Weights of a small transformer language model.
Size: 21 layers, width 128, 4 heads of 32, MLP 512 GELU, vocabulary 2064.
Each number is 200 + 20 x the weight over its row's rms, rounded and kept within 0 to 999. Layers, rows and columns count from 0. The size before them is the row's rms in percent of the matrix's.

# up: layer 18 MLP up, 512x128, rms 0.139, rows 316-342, columns 0-127
# down: layer 18 MLP down (transposed), 512x128, rms 0.0363, rows 316-342, columns 0-127
up316,102,207,190,198,217,192,182,152,239,210,180,220,231,184,206,201,174,201,193,178,192,223,220,198,163,228,168,187,222,221,209,191,226,215,198,191,202,191,200,206,187,164,208,196,200,222,208,222,195,179,178,214,238,181,182,212,212,210,195,201,233,189,196,186,187,231,181,204,171,198,194,194,177,174,187,177,167,207,210,191,198,160,195,185,207,197,196,236,219,232,243,199,216,200,198,207,191,193,209,173,158,187,195,178,185,206,208,213,193,202,210,239,241,173,235,172,201,238,176,171,204,189,166,209,164,194,216,209,227
down316,100,185,243,212,199,229,199,198,206,235,218,214,205,224,182,219,177,215,204,200,185,192,217,197,227,209,182,223,220,225,202,199,184,221,213,205,198,161,195,190,211,222,181,192,166,213,186,202,153,171,229,184,199,182,187,166,228,191,191,229,185,132,204,212,200,213,224,196,187,167,191,212,153,205,220,215,215,176,221,222,191,232,199,231,218,188,193,181,202,212,218,181,179,197,207,158,240,199,205,187,220,169,227,225,194,193,201,193,199,195,190,219,184,188,176,187,168,211,232,178,197,199,201,230,193,196,202,186,179
up317,105,183,216,174,184,242,216,204,223,215,178,148,229,210,184,214,181,186,200,239,198,202,157,205,168,246,170,186,197,172,187,196,177,156,225,201,187,193,195,198,194,177,192,198,209,184,196,218,219,243,190,194,202,216,176,205,237,204,206,183,178,208,194,228,187,193,215,204,198,173,188,213,195,211,188,168,213,211,174,205,193,180,171,177,215,184,224,157,179,194,224,191,217,208,188,203,213,173,200,210,232,202,234,203,203,203,201,176,188,153,166,201,189,229,210,185,195,205,211,215,207,234,224,182,206,179,190,223,193
down317,103,200,200,234,175,196,193,214,193,216,197,182,207,168,176,221,178,194,191,218,208,193,215,213,222,204,187,202,174,187,181,258,194,180,215,245,193,189,207,213,209,188,212,199,174,224,197,199,205,176,229,212,206,190,191,184,183,193,175,165,178,202,187,200,222,195,178,198,178,195,224,194,199,186,192,198,231,200,167,250,194,230,166,223,198,172,172,237,218,197,187,195,190,211,180,222,167,202,220,230,213,154,217,194,214,219,209,198,215,225,182,235,178,233,220,200,198,211,228,209,213,180,208,212,192,152,167,173,213
up318,098,170,221,247,210,205,186,171,217,213,197,183,218,175,172,207,239,211,183,227,162,197,204,190,263,185,156,226,181,230,201,203,201,193,200,155,177,215,207,225,205,216,223,210,194,228,200,170,187,166,197,174,212,215,220,192,202,213,238,193,212,221,210,222,159,218,205,218,183,183,194,204,209,211,226,185,220,208,224,214,197,231,232,190,196,200,190,189,215,215,190,211,176,189,223,194,227,218,203,199,213,177,187,201,184,232,185,169,195,246,186,200,202,183,207,193,222,222,216,194,213,198,187,211,200,216,201,207,236
down318,097,202,195,191,212,180,197,172,208,188,211,186,194,223,161,156,205,196,205,186,219,165,181,171,207,221,214,202,233,242,185,217,194,174,184,188,217,189,217,207,164,189,199,214,217,205,198,189,192,245,217,182,214,186,155,218,202,188,225,202,189,222,215,212,205,191,200,178,201,238,215,206,192,202,207,226,175,215,180,208,168,224,186,206,174,196,198,221,188,220,203,198,193,188,241,198,211,181,219,258,208,160,207,209,169,187,177,186,223,163,175,204,181,221,173,210,200,205,185,222,229,185,221,246,200,192,212,199,222
up319,098,187,238,208,189,193,232,212,197,208,173,201,203,189,220,228,205,215,233,195,197,188,196,209,184,212,185,212,189,199,171,201,170,227,222,196,232,166,206,190,178,176,177,214,193,211,227,206,187,201,231,167,204,187,221,180,221,206,190,163,215,185,167,189,219,224,189,195,201,202,206,212,214,212,186,183,231,204,212,193,214,175,165,183,167,190,210,175,242,219,176,171,223,201,201,245,246,191,228,201,202,217,200,212,181,202,212,227,194,216,202,178,245,187,146,225,208,242,171,202,193,208,181,224,198,205,217,192,194
down319,090,219,203,209,200,201,182,192,237,189,159,185,176,176,176,217,215,214,189,180,196,199,215,179,220,207,180,192,180,191,185,196,228,204,213,189,232,215,168,211,195,197,187,228,204,175,231,189,220,194,229,187,187,249,198,199,204,193,162,210,205,224,198,224,192,180,188,217,180,200,208,200,197,171,215,222,199,259,195,209,238,234,176,180,185,190,187,198,189,214,201,179,243,221,238,182,200,184,208,197,231,158,208,213,190,170,204,194,180,178,207,182,197,187,221,210,208,208,236,202,209,188,200,191,248,194,183,152,188
up320,097,177,179,238,234,220,185,176,232,183,196,249,191,180,179,226,199,233,231,219,223,196,168,244,173,211,168,210,208,169,223,235,229,206,179,201,202,186,239,205,203,189,228,174,205,198,207,198,196,223,172,214,229,197,206,184,201,183,154,171,214,205,210,204,222,191,182,202,196,201,195,192,180,215,199,198,192,200,231,181,238,199,251,212,220,203,203,173,208,181,200,191,196,190,220,189,208,206,190,189,180,198,222,186,168,210,212,224,173,201,227,226,192,199,226,197,170,187,207,186,179,202,224,200,195,210,180,222,214
down320,099,192,222,243,183,229,226,229,220,187,181,206,202,198,184,165,197,202,203,184,204,199,195,180,223,223,166,204,188,209,215,227,219,184,242,209,162,188,215,244,181,182,181,253,172,223,175,192,185,203,212,174,230,192,215,183,190,176,186,165,197,176,237,206,221,207,214,212,222,196,191,197,215,198,178,207,203,218,180,174,199,172,193,189,175,185,195,209,188,185,149,188,181,230,229,211,230,199,190,203,225,189,206,234,211,173,184,188,217,191,193,169,217,192,225,215,215,214,190,187,183,208,229,205,174,174,216,206,197
up321,108,174,253,243,216,183,205,241,209,200,227,175,186,208,220,217,167,193,207,235,191,212,196,203,181,192,201,226,213,181,217,189,217,196,188,181,230,182,187,223,214,154,177,202,180,200,223,218,243,218,180,193,167,209,183,197,202,178,204,237,213,230,202,214,223,211,196,205,219,197,197,201,220,167,212,217,215,192,186,224,178,230,202,237,197,192,213,195,188,200,192,187,188,192,158,180,185,176,201,176,176,191,201,219,181,219,200,195,220,224,205,203,191,211,232,182,204,245,164,231,203,183,232,225,189,187,212,207,193
down321,104,188,158,203,235,231,230,210,199,208,257,172,208,167,202,215,176,179,222,193,194,212,195,165,200,177,190,190,239,191,211,190,191,152,206,190,187,174,195,195,210,180,183,206,188,190,207,186,219,195,195,206,216,214,227,217,189,230,214,183,198,169,175,241,185,208,226,195,213,201,182,210,176,201,198,162,213,178,161,186,162,196,222,206,176,202,215,209,226,224,185,194,202,203,201,209,212,217,194,192,216,226,173,211,214,200,195,222,185,187,180,174,159,241,225,192,236,230,204,205,173,214,202,219,222,210,215,181,203
up322,100,215,217,180,189,198,172,207,188,212,225,186,204,228,211,231,205,230,233,223,193,198,207,234,190,203,180,195,194,194,212,181,237,192,193,206,237,216,226,195,173,199,217,198,213,224,182,196,241,221,210,178,183,190,202,208,191,216,209,218,209,169,173,202,191,205,219,176,204,237,224,159,190,219,176,183,185,222,153,195,186,205,195,190,142,190,188,236,195,240,208,218,193,220,190,225,202,172,208,187,174,191,179,195,197,175,150,210,191,213,215,236,199,208,203,195,192,237,211,201,203,199,210,215,169,179,194,241,191
down322,103,205,177,193,162,195,178,236,193,232,185,220,182,159,187,184,213,202,200,205,214,159,204,191,199,183,215,196,175,202,183,189,185,225,214,227,185,209,223,201,182,207,188,197,156,166,231,216,213,201,202,205,205,220,200,168,208,216,210,190,177,187,208,186,180,185,214,191,215,187,167,212,257,182,193,170,243,188,221,177,168,205,184,194,207,193,197,175,212,168,216,229,206,170,249,209,208,241,220,242,204,208,199,198,189,222,201,189,209,210,203,210,204,226,194,206,203,176,245,235,191,179,203,188,205,226,199,186,199
up323,099,178,177,202,210,220,206,211,221,208,204,205,152,201,226,190,220,223,206,201,174,230,219,181,220,233,223,220,203,210,196,218,186,212,192,191,166,193,183,199,202,212,188,200,149,228,200,218,195,170,217,208,193,198,202,187,212,219,180,220,191,166,187,217,188,217,200,207,239,217,185,220,211,180,193,179,179,171,198,229,236,215,221,196,181,194,163,179,179,181,194,225,173,152,205,203,180,208,154,238,191,205,197,195,161,215,187,230,194,224,219,214,187,202,179,187,169,205,224,202,239,179,202,204,219,177,225,215,222
down323,102,245,182,233,217,198,213,212,218,208,181,182,179,149,231,175,185,179,222,229,217,204,219,203,192,196,193,188,238,215,139,224,185,202,224,198,174,200,175,187,196,230,209,226,212,209,232,201,207,182,198,218,206,218,197,177,206,184,212,176,186,195,196,198,180,182,226,219,237,227,193,170,180,170,215,177,190,199,228,199,212,198,198,198,194,226,193,208,213,173,173,198,203,206,192,209,213,188,166,202,213,225,166,186,187,175,183,221,167,193,159,199,169,242,206,222,194,202,200,209,179,200,193,212,231,214,173,218,206
up324,104,194,238,196,180,197,237,192,236,206,190,201,201,181,161,220,195,163,202,202,185,190,200,203,226,184,225,213,202,208,190,205,204,222,174,205,169,187,204,192,244,219,165,199,198,242,199,216,192,196,196,218,210,175,220,192,191,187,247,185,189,169,163,217,188,170,175,166,219,221,183,192,217,219,214,205,195,189,199,186,215,212,215,211,196,195,159,231,182,180,194,210,217,222,198,201,223,178,240,195,159,219,194,197,171,171,209,187,205,210,186,201,223,186,221,197,212,204,178,197,215,153,179,223,185,165,229,171,207
down324,105,171,172,230,229,196,212,219,183,186,233,205,211,198,233,215,167,220,188,202,220,245,150,224,179,199,208,183,168,181,158,223,216,188,214,180,194,206,177,186,207,176,219,218,185,184,211,205,176,196,214,223,180,232,172,203,191,226,174,212,210,204,194,177,189,227,207,221,218,190,186,203,211,197,193,200,217,174,202,213,174,191,149,191,192,178,224,187,242,187,205,169,211,209,219,200,205,221,171,213,213,169,195,176,201,200,191,180,180,221,185,209,201,216,210,214,188,235,192,207,227,222,210,215,193,200,224,159,230
up325,099,193,185,154,205,213,194,211,183,212,204,198,152,195,197,193,222,243,239,201,183,178,239,181,207,205,210,242,193,198,208,214,195,183,183,214,196,194,180,212,202,201,215,180,237,191,221,234,197,195,190,196,205,177,232,201,219,228,208,160,187,184,177,190,181,183,220,172,195,231,151,208,191,207,208,206,230,200,212,169,214,162,205,187,215,214,188,250,208,202,203,215,188,188,216,196,199,218,189,188,210,158,186,184,184,211,219,185,186,205,198,200,199,210,197,245,213,206,202,151,155,208,218,219,206,215,215,184,226
down325,109,195,204,237,187,177,201,214,213,220,198,228,170,207,221,209,229,163,184,175,206,221,187,181,209,163,183,197,187,182,210,180,200,234,262,185,189,188,214,192,196,218,235,189,173,185,156,184,215,189,206,198,209,219,193,186,186,178,185,208,215,207,197,140,207,209,218,222,199,192,207,217,221,214,193,208,178,230,160,185,175,170,217,192,198,196,193,211,179,191,205,224,176,203,175,226,193,193,195,207,204,219,210,185,214,215,169,174,198,221,205,219,214,195,208,196,193,238,188,213,248,204,196,184,182,186,242,197,239
up326,102,229,198,165,174,198,242,189,203,209,212,167,197,185,198,189,203,205,268,196,186,216,161,197,236,213,221,193,215,189,197,219,235,168,185,202,157,227,241,209,177,208,180,197,195,185,223,204,197,196,192,149,194,203,181,174,216,212,209,228,193,192,196,180,197,228,195,196,171,229,193,195,186,187,189,237,193,203,192,218,217,196,205,166,217,200,246,192,215,208,187,184,219,183,210,173,202,184,188,202,212,178,177,196,171,220,179,222,194,187,219,199,197,178,221,187,189,179,195,174,191,222,172,220,181,166,224,205,204
down326,099,196,201,144,209,200,167,203,182,186,207,188,182,213,207,207,185,177,184,229,176,216,217,199,201,178,180,197,228,191,192,160,167,227,180,207,197,238,183,208,229,195,174,185,208,215,182,204,206,202,180,191,218,209,242,219,207,210,188,204,193,236,183,221,185,199,172,186,193,209,231,216,233,196,206,190,203,224,236,201,192,210,222,219,203,243,182,192,192,195,228,205,212,200,180,202,138,162,215,229,161,247,200,194,202,213,191,225,194,176,191,224,223,180,179,193,191,218,215,215,195,178,197,184,190,181,214,183,218
up327,097,183,181,160,212,184,201,173,198,216,199,209,199,227,184,200,203,220,177,202,156,224,219,229,186,181,214,233,182,183,212,202,202,207,235,194,185,199,180,198,216,190,139,193,195,224,210,207,180,201,199,177,198,179,217,175,197,193,180,182,207,192,207,185,195,225,176,243,188,220,215,212,189,231,194,218,183,154,223,201,188,169,206,192,247,193,215,190,210,281,182,162,208,180,209,201,206,186,186,194,235,228,190,201,199,197,204,189,182,179,178,221,210,175,191,192,181,196,213,191,198,178,198,198,193,211,217,219,177
down327,095,184,198,212,195,213,211,200,206,205,176,188,243,189,189,180,210,225,230,183,200,200,213,214,193,194,205,204,178,163,175,213,208,175,192,197,196,187,222,221,183,187,218,189,202,189,193,202,241,203,208,207,216,183,194,231,216,149,168,218,228,175,194,232,226,179,183,166,191,185,193,197,215,173,212,193,182,215,223,211,192,218,190,207,185,192,202,216,209,163,205,205,191,184,164,209,252,143,174,193,241,234,184,219,187,182,233,185,208,209,213,223,211,193,200,167,184,207,215,186,201,228,191,188,232,207,201,170,244
up328,101,192,171,207,203,205,223,182,177,194,230,219,223,220,152,179,197,206,196,213,163,199,182,216,232,176,192,209,219,174,204,210,215,196,193,252,183,206,195,217,198,200,227,194,217,179,176,201,178,207,192,206,242,197,239,178,155,196,191,198,190,189,191,200,159,176,210,196,225,203,260,217,211,219,172,226,204,209,155,218,211,207,166,199,202,164,187,176,201,186,219,218,183,197,194,192,214,205,194,197,218,205,210,170,230,192,205,173,210,161,226,209,177,199,219,184,204,212,194,228,187,215,220,204,221,171,198,218,209
down328,103,206,203,176,215,188,187,219,233,219,178,212,201,227,219,221,203,190,173,236,186,217,223,208,198,199,213,172,203,180,215,213,179,239,207,190,175,220,199,191,199,173,208,203,221,213,191,189,200,193,214,180,197,226,178,190,223,186,178,201,202,214,202,241,216,219,228,184,155,218,189,206,199,225,219,203,187,177,239,154,194,195,196,222,189,204,197,195,206,194,222,176,199,198,166,269,188,192,222,213,194,194,215,195,181,215,232,235,157,180,183,200,193,173,212,230,185,163,181,177,181,196,180,165,210,223,192,190,187
up329,098,165,203,200,160,215,167,196,185,182,155,235,203,208,222,210,167,193,229,210,211,169,202,194,233,224,205,211,218,208,230,196,195,212,211,213,227,189,177,203,228,221,169,181,219,239,183,227,176,185,171,186,243,196,193,226,195,218,186,179,215,173,184,201,187,195,177,191,208,228,201,182,194,188,226,197,217,187,206,199,205,194,178,196,179,209,158,195,190,186,207,186,221,170,204,207,217,217,193,211,205,216,241,231,157,235,192,211,227,187,194,179,219,206,192,203,223,212,164,168,216,171,199,196,209,206,205,181,172
down329,103,210,218,210,227,201,195,210,183,202,223,203,218,210,196,214,221,160,160,233,225,214,176,168,174,161,198,235,195,181,193,221,246,211,200,220,227,211,212,208,220,175,197,195,215,187,186,202,226,237,205,207,220,194,196,208,220,181,197,189,172,156,206,214,197,210,216,241,199,202,187,162,176,199,155,166,225,202,177,197,200,171,205,240,223,162,209,178,205,216,183,228,222,177,168,178,182,197,199,207,204,203,203,193,225,179,199,192,177,206,191,217,155,207,210,199,193,188,192,177,204,188,201,191,182,224,210,205,230
up330,103,199,184,240,232,189,196,187,228,197,231,216,213,200,186,199,209,196,169,209,175,160,165,190,222,149,224,212,211,147,171,210,197,200,202,227,214,198,216,210,175,208,180,215,223,197,227,213,208,206,213,201,195,200,210,213,187,197,215,209,216,211,186,231,177,200,191,213,222,176,178,224,240,209,207,210,217,235,196,219,201,207,189,236,195,207,218,205,197,190,187,212,233,195,222,202,209,181,178,208,210,226,221,185,171,180,177,192,230,184,203,180,215,223,214,201,197,246,173,169,220,171,219,216,165,232,178,199,229
down330,100,204,187,220,201,213,211,195,199,205,208,193,188,202,232,197,185,208,190,207,173,190,220,178,185,182,199,159,208,221,181,200,201,196,188,203,209,200,185,214,194,226,187,196,191,202,174,195,215,227,192,210,212,221,217,205,191,204,164,226,208,177,222,200,227,205,195,191,193,206,175,160,229,200,185,175,192,249,205,225,223,205,215,167,208,200,216,186,195,224,204,187,155,193,212,189,157,210,231,231,195,295,201,210,257,224,208,205,184,173,197,188,200,197,184,184,215,187,184,177,161,209,186,215,179,188,199,180,202
up331,097,205,178,171,220,215,185,225,170,202,195,221,171,208,213,215,190,206,199,206,198,223,235,217,205,205,158,189,163,185,216,193,167,183,169,231,224,194,202,192,220,243,192,201,231,173,233,183,209,216,202,220,191,229,232,186,213,161,205,202,181,193,195,219,218,214,206,172,208,196,191,221,200,174,224,187,223,171,214,204,217,247,219,159,200,191,195,200,201,234,233,190,167,213,209,160,202,181,187,186,222,201,203,214,190,229,207,212,185,180,180,192,217,207,185,215,211,210,198,192,177,228,234,165,189,185,235,195,211
down331,096,181,235,214,204,202,191,170,192,189,202,209,212,259,199,193,219,187,186,197,231,172,189,177,180,203,230,202,211,183,170,211,206,196,222,177,201,208,211,201,187,205,185,210,188,228,193,194,227,214,189,175,251,225,155,186,186,175,213,214,175,202,227,199,206,159,206,208,185,194,202,194,176,219,174,213,210,237,189,223,213,153,208,189,202,182,209,198,165,207,227,187,209,212,223,200,193,205,223,196,230,184,218,185,192,171,218,189,205,178,216,224,205,186,195,204,180,197,164,240,174,180,172,231,185,207,200,174,240
up332,098,212,192,226,246,209,217,237,231,181,195,197,173,173,212,153,197,219,234,200,167,211,226,194,157,192,203,204,199,194,196,188,187,216,185,183,191,218,209,210,183,196,231,173,221,178,185,216,216,193,214,205,203,173,178,220,229,250,215,218,203,201,189,214,179,163,206,190,209,227,193,178,173,221,212,178,178,225,219,177,204,200,179,198,205,181,204,167,212,183,213,195,164,198,202,205,220,205,181,208,187,177,199,195,240,224,173,229,183,220,190,195,215,236,254,220,173,215,194,207,196,181,188,200,182,197,191,188,208
down332,099,168,205,185,196,160,171,226,183,186,205,184,208,236,221,209,185,204,137,206,201,243,241,222,231,227,190,197,197,227,211,216,211,188,202,192,214,187,208,204,213,215,184,197,198,225,212,171,180,181,193,211,227,184,232,220,201,149,223,230,196,201,196,190,170,234,207,222,175,193,198,194,199,201,213,221,261,198,206,211,206,218,181,183,166,180,177,195,202,207,182,175,179,229,193,224,194,206,187,202,215,144,187,201,172,204,180,184,203,196,208,180,223,204,177,186,189,193,201,230,192,196,208,205,194,211,200,204,203
up333,101,163,210,197,154,178,180,221,188,237,179,193,187,229,145,224,199,223,192,208,166,176,222,178,205,170,164,179,198,179,197,195,217,189,177,199,182,175,205,211,176,233,241,177,190,195,176,208,167,189,190,187,198,212,218,244,157,219,185,184,209,199,197,206,163,206,166,201,236,173,168,207,219,199,218,216,192,206,202,210,213,193,184,184,211,210,170,169,212,196,176,197,198,204,175,205,193,173,196,217,215,218,185,177,214,185,208,182,177,203,200,178,233,215,208,198,196,220,185,177,196,191,181,189,189,170,186,192,198
down333,094,221,213,219,220,171,216,180,225,203,207,229,214,208,225,208,145,175,221,211,196,235,148,201,178,233,193,199,218,212,179,202,169,204,191,183,227,190,198,192,172,172,175,168,214,208,191,214,191,181,194,205,214,194,219,194,204,203,207,157,216,192,208,193,235,213,201,210,169,174,209,201,173,220,204,186,234,226,182,193,219,186,204,190,180,209,174,227,200,181,225,184,192,221,224,189,183,201,228,206,186,251,231,180,214,205,205,237,210,192,171,196,164,216,192,169,211,193,190,195,193,203,243,197,219,207,188,185,176
up334,099,212,181,157,203,182,206,240,192,192,212,210,237,186,236,230,179,203,170,185,153,200,190,192,202,173,228,203,200,171,214,205,218,206,232,224,167,197,207,235,244,205,206,214,168,167,199,194,200,181,243,177,231,215,203,201,211,210,204,181,171,211,175,232,192,210,175,195,196,201,182,196,214,156,223,205,220,157,198,191,208,221,211,180,199,190,216,183,222,213,181,179,198,215,218,198,178,187,213,199,208,190,169,231,210,208,183,182,228,187,203,212,194,189,167,213,199,176,179,218,213,173,226,215,172,208,190,205,195
down334,094,172,200,182,185,183,200,178,188,196,191,200,214,182,172,199,170,231,222,177,198,187,216,212,218,201,162,186,198,241,211,210,214,200,171,182,189,201,177,173,168,227,221,207,240,189,211,177,190,195,190,216,211,155,246,185,209,190,199,220,188,209,226,191,214,220,204,180,189,206,196,201,218,167,214,187,169,220,217,201,203,205,208,185,221,201,200,187,203,212,227,196,157,211,195,193,179,198,171,216,200,174,221,183,193,196,206,256,225,210,216,249,207,236,173,204,189,259,214,207,179,220,209,187,192,212,214,190,177
up335,099,205,180,171,181,193,226,176,182,211,163,209,192,218,140,208,197,184,192,175,211,178,225,175,214,169,205,215,165,196,215,204,184,207,188,197,208,198,201,186,194,192,203,217,217,183,178,203,190,196,209,214,180,200,200,164,228,227,211,161,227,200,224,224,175,198,186,206,217,214,181,163,235,220,185,191,167,206,194,220,200,200,183,229,165,231,201,179,200,201,196,212,179,177,189,178,181,194,224,191,207,211,175,213,183,201,206,218,195,192,192,189,202,183,197,183,195,177,203,219,170,195,253,223,140,188,149,187,186
down335,085,169,196,204,168,216,188,201,211,183,211,187,215,218,202,196,215,212,210,212,190,194,189,205,194,240,212,198,223,181,209,198,176,193,186,185,230,173,188,160,257,158,191,210,208,211,203,240,205,207,219,180,199,178,214,210,177,202,222,201,184,174,192,207,194,209,163,182,214,227,225,195,182,212,193,217,205,246,198,215,218,198,216,182,200,209,189,183,188,179,193,192,213,217,201,198,200,191,214,198,177,293,169,193,177,203,187,203,184,232,204,215,197,173,172,205,211,209,230,165,199,206,215,151,183,202,212,200,205
up336,103,207,216,232,207,205,194,164,202,206,213,198,203,239,223,190,189,208,195,225,246,180,198,210,220,211,194,159,194,167,181,192,206,215,203,213,209,228,211,189,213,190,252,202,186,196,189,194,223,239,175,204,189,182,201,222,207,213,180,171,194,194,223,265,193,219,202,222,216,207,194,186,237,177,204,207,188,173,227,192,207,215,200,204,152,176,216,184,223,200,249,212,177,187,230,217,204,162,225,209,184,202,222,196,205,173,236,207,199,186,215,217,202,203,230,215,161,189,171,206,199,205,192,215,223,196,208,196,200
down336,099,202,199,200,200,202,166,217,224,181,166,178,193,170,217,174,208,199,176,229,186,198,204,162,218,229,209,204,208,230,226,191,168,206,203,211,220,193,195,202,201,169,196,198,211,209,206,174,221,203,211,207,168,192,199,186,203,218,186,202,216,205,208,189,179,176,217,215,199,204,186,191,197,194,202,254,215,195,149,199,189,220,203,248,220,187,189,215,223,222,223,201,230,206,173,242,202,174,148,196,201,167,202,195,227,219,193,181,194,242,175,153,207,196,184,210,188,224,199,181,181,197,242,194,188,197,209,239,208
up337,094,227,190,209,202,207,205,192,205,179,214,131,193,196,181,193,202,190,175,209,212,220,174,195,182,185,193,172,185,160,240,183,212,206,205,223,208,198,200,164,219,191,192,210,213,219,216,199,203,227,153,225,237,231,199,198,159,199,211,185,193,219,215,214,203,207,211,174,184,200,216,210,192,205,158,220,197,196,219,203,167,183,161,200,165,197,210,219,218,220,211,209,231,193,185,184,203,204,167,207,182,222,205,201,194,171,189,210,186,166,228,177,204,213,191,189,193,236,240,220,212,213,249,199,208,188,220,201,169
down337,094,209,212,191,234,192,234,205,169,186,172,225,226,201,202,195,229,146,229,197,222,231,200,218,215,221,159,202,165,181,194,220,231,256,214,190,187,211,186,213,164,207,155,191,215,189,182,215,227,201,197,194,202,207,198,165,222,180,198,194,188,214,202,204,202,243,213,197,210,208,186,192,202,190,214,201,191,162,201,202,185,174,168,176,201,188,188,180,186,181,192,181,180,209,191,196,214,187,208,223,217,206,196,190,226,207,194,212,198,253,193,210,188,174,215,206,212,207,211,216,198,168,170,214,172,209,236,182,235
up338,101,185,187,175,194,226,211,195,247,218,225,186,214,193,212,213,178,187,216,209,164,207,194,172,193,200,186,215,201,237,195,212,190,205,225,190,210,177,186,202,198,177,198,192,180,177,177,214,206,208,232,220,205,208,216,184,172,219,182,184,201,203,188,212,159,210,243,175,176,211,178,189,194,186,220,233,191,238,170,213,194,213,155,226,206,187,174,171,211,180,193,227,232,248,215,213,219,215,191,206,208,161,213,241,194,157,149,173,216,200,200,190,204,196,215,195,223,203,203,202,233,210,192,210,213,197,205,189,222
down338,111,216,192,204,155,204,192,185,223,180,229,213,200,220,225,225,226,239,204,206,211,229,178,228,177,196,190,197,247,201,191,248,204,207,192,187,204,231,213,190,184,221,189,205,226,205,207,177,184,196,161,186,212,214,218,192,199,194,211,214,194,220,192,189,153,211,162,207,221,205,204,159,206,197,197,190,197,182,239,176,209,195,209,201,196,203,207,222,157,232,191,188,194,202,173,198,193,171,189,182,210,164,166,192,204,226,233,206,196,186,204,183,192,191,241,208,196,185,188,218,170,196,185,208,171,234,230,188,162
up339,087,182,220,209,178,172,197,190,215,215,141,205,217,182,219,198,170,197,182,228,157,222,200,190,207,181,177,228,219,209,196,212,225,194,208,200,176,165,207,198,212,198,205,190,199,215,188,170,190,221,188,213,193,206,191,192,235,222,192,202,193,200,195,163,210,188,153,216,210,188,197,202,187,209,234,220,193,167,195,196,219,228,213,138,248,203,217,206,217,224,235,191,227,197,199,217,190,199,224,182,214,223,169,203,192,182,207,178,199,206,182,160,182,224,203,195,210,249,188,217,188,181,181,209,167,193,192,184,203
down339,081,195,190,188,213,214,199,212,200,193,211,203,222,225,197,200,179,225,216,222,213,191,198,200,177,213,171,228,183,195,212,213,179,205,173,214,192,176,193,187,186,234,194,203,224,175,223,180,211,197,190,186,193,210,189,185,207,196,200,168,172,220,216,165,207,192,227,215,186,208,188,187,209,218,161,187,202,198,182,211,192,206,186,196,189,205,206,202,229,211,189,223,181,188,190,186,171,199,172,219,184,267,157,211,182,221,193,205,216,162,206,202,195,317,213,190,203,178,196,199,202,205,196,207,191,216,199,221,206
up340,112,186,227,231,196,197,164,151,207,173,232,200,200,208,197,195,192,208,216,196,202,209,194,236,216,198,198,214,249,178,222,203,187,178,165,220,205,211,198,188,216,216,208,219,211,183,199,178,207,191,179,214,203,176,184,194,206,191,177,198,168,163,238,223,163,182,182,211,185,198,200,174,221,181,186,203,175,205,216,176,190,161,212,234,191,189,171,147,195,202,219,192,206,158,164,213,174,197,182,209,186,213,210,178,227,185,212,208,155,185,218,174,229,219,184,189,193,205,185,193,177,193,214,215,188,211,218,216,225
down340,113,188,199,197,177,178,233,207,188,235,192,187,237,183,182,206,168,188,202,184,212,177,207,198,170,206,188,189,154,189,174,198,174,237,221,219,214,183,186,208,217,220,200,221,174,207,186,187,197,185,220,199,204,191,184,195,197,195,187,217,217,236,193,174,230,216,199,226,226,216,214,216,170,223,211,219,198,153,235,184,216,196,202,191,191,204,234,179,227,217,196,218,174,209,187,190,254,197,176,190,193,210,211,208,227,191,190,183,205,186,197,177,216,237,224,239,156,167,188,206,176,203,202,170,230,187,184,181,210
up341,100,210,202,221,171,166,195,186,185,168,203,207,191,218,203,241,171,195,204,245,188,209,213,200,174,235,162,188,176,191,192,211,161,213,169,197,186,178,200,244,235,209,153,226,201,204,184,184,192,230,187,186,203,194,180,209,202,238,194,192,204,232,212,227,176,178,152,206,218,190,184,223,182,184,190,201,192,187,189,203,196,212,213,189,195,206,188,204,187,196,216,188,204,242,219,181,182,215,204,181,189,213,211,196,212,149,195,199,238,196,229,156,202,183,213,207,194,220,187,225,218,235,221,185,195,197,204,189,188
down341,103,177,201,152,211,200,169,191,191,212,153,210,209,195,210,202,209,219,196,214,163,212,189,207,199,175,227,221,199,198,205,242,241,193,174,193,215,199,225,196,194,174,206,220,165,177,177,205,221,221,167,204,156,220,210,178,195,181,188,207,197,218,192,188,224,202,218,182,225,246,218,173,211,197,193,191,210,195,200,234,221,170,183,204,218,211,189,207,204,198,207,223,192,181,197,181,211,240,211,164,196,182,168,190,210,206,225,211,180,195,182,219,182,204,214,181,181,169,196,203,265,225,189,235,194,188,192,209,214
up342,106,234,207,195,196,206,195,240,179,231,219,208,231,193,220,198,203,226,179,195,184,195,230,201,197,178,201,221,211,172,196,229,219,197,178,185,182,227,196,207,205,171,204,178,179,169,231,190,202,210,209,216,205,183,216,188,219,229,199,202,194,197,195,204,209,223,194,185,195,242,196,184,155,169,216,218,214,181,192,184,217,212,213,214,210,183,164,220,214,191,156,184,226,236,236,174,188,218,223,219,200,197,230,180,156,225,218,247,221,195,222,173,194,178,182,209,212,245,206,203,199,241,209,204,196,180,202,208,211
down342,102,214,195,201,182,198,209,180,201,228,207,213,205,194,207,210,205,201,214,177,193,219,166,173,196,239,191,185,215,214,190,151,201,214,234,198,203,220,208,215,197,199,174,223,191,216,172,241,206,206,189,198,220,223,174,226,203,193,182,173,221,160,189,173,173,199,197,219,220,180,206,162,200,197,210,210,203,192,226,216,171,172,199,196,160,195,217,195,192,229,215,225,210,185,191,246,196,197,190,202,226,207,168,199,238,175,138,174,205,222,213,227,182,229,198,229,229,164,204,178,203,185,170,198,200,205,198,205,222